Weights of a small transformer language model.
Size: 3 heads of 32, MLP 384 tanh GELU.
Architecture: LayerNorm before each block, learned positions, biases.
Training: 101M tokens, 6824 steps.
Each number is 128 + 32 x the weight over its row's rms, rounded and kept within 0 to 255. Layers, rows and columns count from 0. Numbers have three digits each. The size before them is the row's rms in percent of the matrix's.

# layer 4 attention value, 96x96, rms 0.0546, rows 0-95, columns 48-95
088:104090122123121152133136174099161147197163126115085116125166144125139120162136122113147163118095177146171102149126159162097169116110107147134065
067:152044080098132107138123086143112230113158143085083131141155185089121151133164118123074158107202153115143141095133184140127152142101121136136135
076:169095164154128139131176127132164146152223150096187111138135165114154160187121127120130154128125160122135126119136143116122171128108122105130143
126:141159118141119141119160117128126124123134098145143149118182192121116154060117142133110098069131149081083072129130074111124108123150119141150120
096:141171124191132144120150133132077067155132127083177049110127118178139101137115164133120105071086133112126131138117094112132082104156129132081146
073:153187180164121194099145163106126161139108068165183064119123152147129100104116127138121092098169139115115095189137115117103121123147114125069141
122:138154168185128166127115162160092054097132122088174116118161158167146169164080165127099090101097153102112128139130139109103139095139116132131129
166:121072064064129136141087098117146145059107136133097187120141090118085106161149119131119134175217150155104209128131143119140159131106140105169147
107:175154140207134135106145149199145135097061118141188141133131097135163138147125119127072105136102131087108094150150076102118092137141115132141130
061:105171131069136106128149161106143124143163145144039255132168119135076123120139114136120164178120148100171135136117128171124152106140128121129100
093:209137121097130114117157122131129151182122095102167139120143133099084190077108131121089104195149103127078052138115156089127097162122142137134172
083:147162125158126162113120106143127134113139094124107135104215041126129078176133108135077119045164129081119156127129138118132098139147114143092123
112:147078132088131097131125089131093248153181122125081173166120124097088153150183121133075152157177094142086078101139139110118134139110127131128137
108:090143160182134145127154170132130134103143142156095098129126093136189063174141120134159160117031126112192157138130077135106138077149106118060083
100:091120110144134107141105105128084084126102146121095196125154099130107092177145119147108104158093139134098170125139103115132113082124133121142118
098:145096174107120061120151116090139182099191117143062039171092147098125169081177134124099161158137083143146072080129135131125138170135121148163146
167:148164110109138146126111122118146127171068106108091147142100166139105133147167115114148079115122145174128074088154079103130109146139137158051167
089:115152071144128170121132164125153099157101114140120166099181136159120071135096116123178127134112161128154131159118113150120112095126120135102101
078:137112142098115148160118127143113161152128111135140109155105184071092121072111145113138129118210121174071044146127147151147116126084131178185136
116:098054100080127161143055106166137132113122129122142194121157115089130117142115126122169143123201144130102125149124177172148155105096139157183147
094:151162126181128108118173123147112111129134086146141108117165116116132124117126128128137101102092130103106100126128081116144073112141117131140130
095:128062072070128123127105113122122194048085146126091208113129128108102143136125106131080133177191110139137151112133156141121160117117140106110162
108:123145103130133148136098074137111151038111136163086126154094130151128109162170141138123122117177119132095164086137092109110118098139132138103140
179:121078146128132097133177155131120124132179140120148113110163062114130094144076146136115162153097118120161169162111185167144137148122134082153102
095:115128099166136142125144143116143119207127128123095183122201079130091080168107102123131142103164188117142147152124117127128116108111127113127107
079:159105162071120099144137128140172159155128106099175162138095130111090190129109102120109140131205129161137072169122164116123157157077128136188137
116:109062042076141148149057098132107129102104127100080167113163143124112119178144132128115112172148132139096174109127180125141132088111143129148141
114:105193197195134161126157181169117054093110145111190085112119113179177112162060138126167122101082130116170135163115098123112133099147126135085135
062:146103139140120105113167124152178096121099117037146151136172115141094173140094132122068131102219170105151171127115181126120147136102123076157149
097:107159178171134097106161137156123182088164160136157125140103114136172119173127108136108129119109099094144160096141124097102128142144119101098130
199:120175109179126153123088121147170137126065135133124138128090140131143149112177064124112101122105159129091118149158068062095128120118112155125131
089:146166210175141076102187178125121147076143129144142053135126115142167160111126117132125119150051100115165104112124104107116135128149116106103144
049:150118163094112094171137106114134144094110129132101063124128139041185097138120172124177154153181164132159127123067118183157143146127105138152146
157:097094118116153119131142091120109163124151157086061106178153087078060086142159128106102122131141134140166141145131126142129136135122121127122192
104:129090080098102154144136102117104149135108034215155051126129116160109126103152162135111142147144132149092189131087128192135085116117132090164112
055:174132154095101105136094038113160095063133121136080197152122104109048131123185101139090135152134140156152126094101092069148187135113137135138113
068:109103113112118211149160102160076167058108132172094124115132108116184092144110098133136145111159169123139072149176068169102146130152128137078138
056:126202125083138102095109164147102097112052133196164180150075086160189110113072105140117152153103048144069165139153124141134139126141135145088090
059:161000118159142157146111104108149142085208127096111093113131119147055147111123134132120136101113214123191107136131110114131148070124138093141168
123:163129111123103129149167110135129170126118070215140112161114057068142111138138110138084103184097120116100130131083142189150061098120145090149107
070:144123132143151009121107119126146130090175138149097179156166145162153165143114119118133125168079084144172142108123096040152128085118123125152137
100:107090065124149100159126089109058147109111043159123052164146102155096092133134148127127155131146093180100204133108136146134109146128130123141145
072:168122157137122182119119129112165164100101128126110103165099094072223076104112112132188152101165185122130115150154109231131106111121117157119130
050:087154165119130101090162153120209095072183167163114197138077097160106140114108128137055104168094095119102110114133167092108095099133126110132156
056:171127091050104190148143111143086132115141113203078134151112157127168131082089122141087104111126078093122164123147099174155175103118126135141100
061:166124142082145112112118173118124108138103078110174127120152148104131109126125117131100145089138151125142126139141127162116171138118147080121112
133:117143128140109095138181112133152167142156101174126138145123077095186101165158114134111090193062140105121159146084168165142109077100127051128108
065:151128110132112206149158148112114173083071194109146124089080157115039116132137080127157150110116192120209122129134137149124171164133141113100134
082:058206137150129168142174150143120174133108184087157157079131146137148123154104146130154117116121084096114151122112149099095158203134120147104136
079:079186131067131094166150108139106121178105084092160146093166141123172130156157142103167128129132126122159151102068160050138175191129113140122123
104:114141149153114115138154147140157127182141108166140167132163121131146109160124123153148107155097150099102142114103156125130136125108130092148098
060:125196170130155101111113123160175130091142179101110142218131088175119140159118114125147136179111082142113121101138131087138166125112128143120126
058:061088107142116133138145092131089170142110129123118101081175155190120130109169166107180134140139128089159124136125102157129101160123116129138147
063:099096102177125111162126137114145176055142175136167109111098157117249136140147124140179115140045158133162120154144109128143160095145119118082146
066:184057097122117151117180127151097082091230161191092173132108079122101140137136135123052121126156058137167123124131122099133143088121138143127099
144:158135115128105130149173106134136162119136072195145102137110082082176121134143121134087104187089140103106135136086157195144052078121138075142099
053:103164179130139162120188110125073123122136137109048172163167086057129102128114096126133134129182084127131080126106144125145067077121128141122130
065:137075126174115103116105073144156101124173100143097142123141091181099134111113122123081131111125171157146083133129182168156062077122122112143158
118:183193126121109164134143155145143130184085059148146128105153158149104132135118110147145096145142118127073167091090161078109163175121132130150077
060:125072089136140080084158133110056087103156124156149127136186093096150130115111140122127146095108138141150111151139115175151136082126144129121122
088:124109086152162141126070134093100099095109144096137110140104165180155141115125150129165168096157111164135167143175119065109143112131124171129130
064:121111112090132142171132160110052125087184204127154119109069131124110141131162139138183137149078167125172142141135117165137167151118139124079144
059:114158109118151002091110135125155095103177149157151133127152126209120158109110131128149132160057097135115219122123085101136184131117131108142122
059:088158159083143054108142122145163089093131136141109162212193105039159101111117121145100141148136109139151069124129122194130092135115120103140140
105:083135138085117129116116129099095079118081135114134104101108149159111140114172162108157102085137182133173113102136040148149139094138148132073142
143:088137185135128152097121140054136127109150161133127110126145101084115178109124125131098148077147097083174158092137124128125142141113118151237118
082:109099115110143051116136086205169064093159132129080207134086115112104187167129125123128141210161149145111115119134147159152157179124141116109126
088:150127141180137139099127126124129156194071168104157101098133177143164131130168110132098071064091115120160164117121156108160120159109129161160134
122:121139106102118138114160096066120198126084142136080101145107082146116102101168169096136093171146161147153186123118127126125136067130133083088155
122:110147161209130156119135130078116137124139183119146114122100148130219094162139120143132061132063124110170160137116244129154137108104122135116116
086:091133098184129107116142129074149120158195093093113077138162140083099105112143190128142184119134150100105076168126102171090118130119120172146127
068:132098142150136129128132128169197158123106113098114152113183148125132136145127101111102126104181146122085093149136175162104113155114123176183134
135:142111101086128152159136159116116164130173113113079185133085190142134114158127149115145106199153117163127110117119145097116149103144131107076147
097:115152142062133159133097118071167152190180119160080159123147120123126151119140081138099146132116091097181171068128085138090143161114127157140148
090:141111124074128145111099134140138092162072150147169176111113060146134142120139090144103094137127137124128156107134150153154128114123146090080100
089:164124130114121139124139189138110161087073109149158073147117127115143115115097137110107145181180089177086071105125138085116124116135134130147126
124:159112081135126153121125130163140188146126115106074107126114212139123109151158136127139093160098152167125117135126157137132149084131129137090162
065:145122123127129129117086118181188091064152068138079135113133135155140164161152203131064156152148132097079103122132142138094136110120133105132133
095:110163134152144110126103150194140112195131101141169094123144188116139088181107077144127119134084106143082076180119158136148127150105115163178113
078:108141141112122188127128102066089098102162112097058080115148117155081153121136176118185146110098110115127118149135149186109124128128114112179156
099:133121150152132134155136137164118179140156107067114133118146193121156092157117153114125130138183119136106077147097177099110114146132111175178148
116:188104081145145100127107119233168178142116089121093148153138108103114069166111065146118138196073119154098129174124198146117132143104132137100140
131:140139101150145128133141124170133109148157094136080145145113179109156087198114092132154069190070122154118140155102186125143150135108123125075120
134:154103071125129148118112135176144151159110115102095094124125173149125097146159121121142087157042164159127129160126147147129149086122138138036162
098:081138131134132089153157113168081085078105115112153150142084165171146073192134159122171098127181162174125088152117138129172119121141123100084111
114:158098167172137154131123145126054076104155180080167174122120154152200120192098140118136094150109117122191133107112209112147142106134128136097140
116:120131112141128108143161115139166118134172115086065140130101133123088136126163144136111150135145166127081131127138110142103122147129128116111125
109:094137208128135131111141149091142053090152140153126144123122080119131120187153139142088127089124113102167174119136104130130125135103113115177073
093:103135190163142142106138136140090072157114134163214102116168145111166055206070133118149122086131103106101118182135136112135098148135105140199090
099:046147139130126139128128149076111079166079115161205063112153158150152092161116170119165117042163134123133120153133091111138100099133117103192069
128:079140110129130147142085133182105106164123118116122112101099214166118122156155123120165092100094173151153071145120125164158136107125137145044147
083:139141141159134112096127088142129106220119169145133138116132133145102126130126094144135097092054135113166191142123128165159137146121128133097134
162:157079108077127160113099131137165226097115116107074103140154055090056127098147123132087165121151127127165123134140140152094142103128132147126189
058:195183107175122141119085142116085132076107131117121062145137179165122151063140150142159110143037148116114135124110095097137119131114130135118132
059:138132193179140182117122126183144095087088151080124175120119102202125113138092104120102084161115101124153142112116170175142130144143141134102117
080:088151115138139147119122129089037147130083143120104115136096075150123107088128136138153118103115140134171139137119114156157157065136137123078118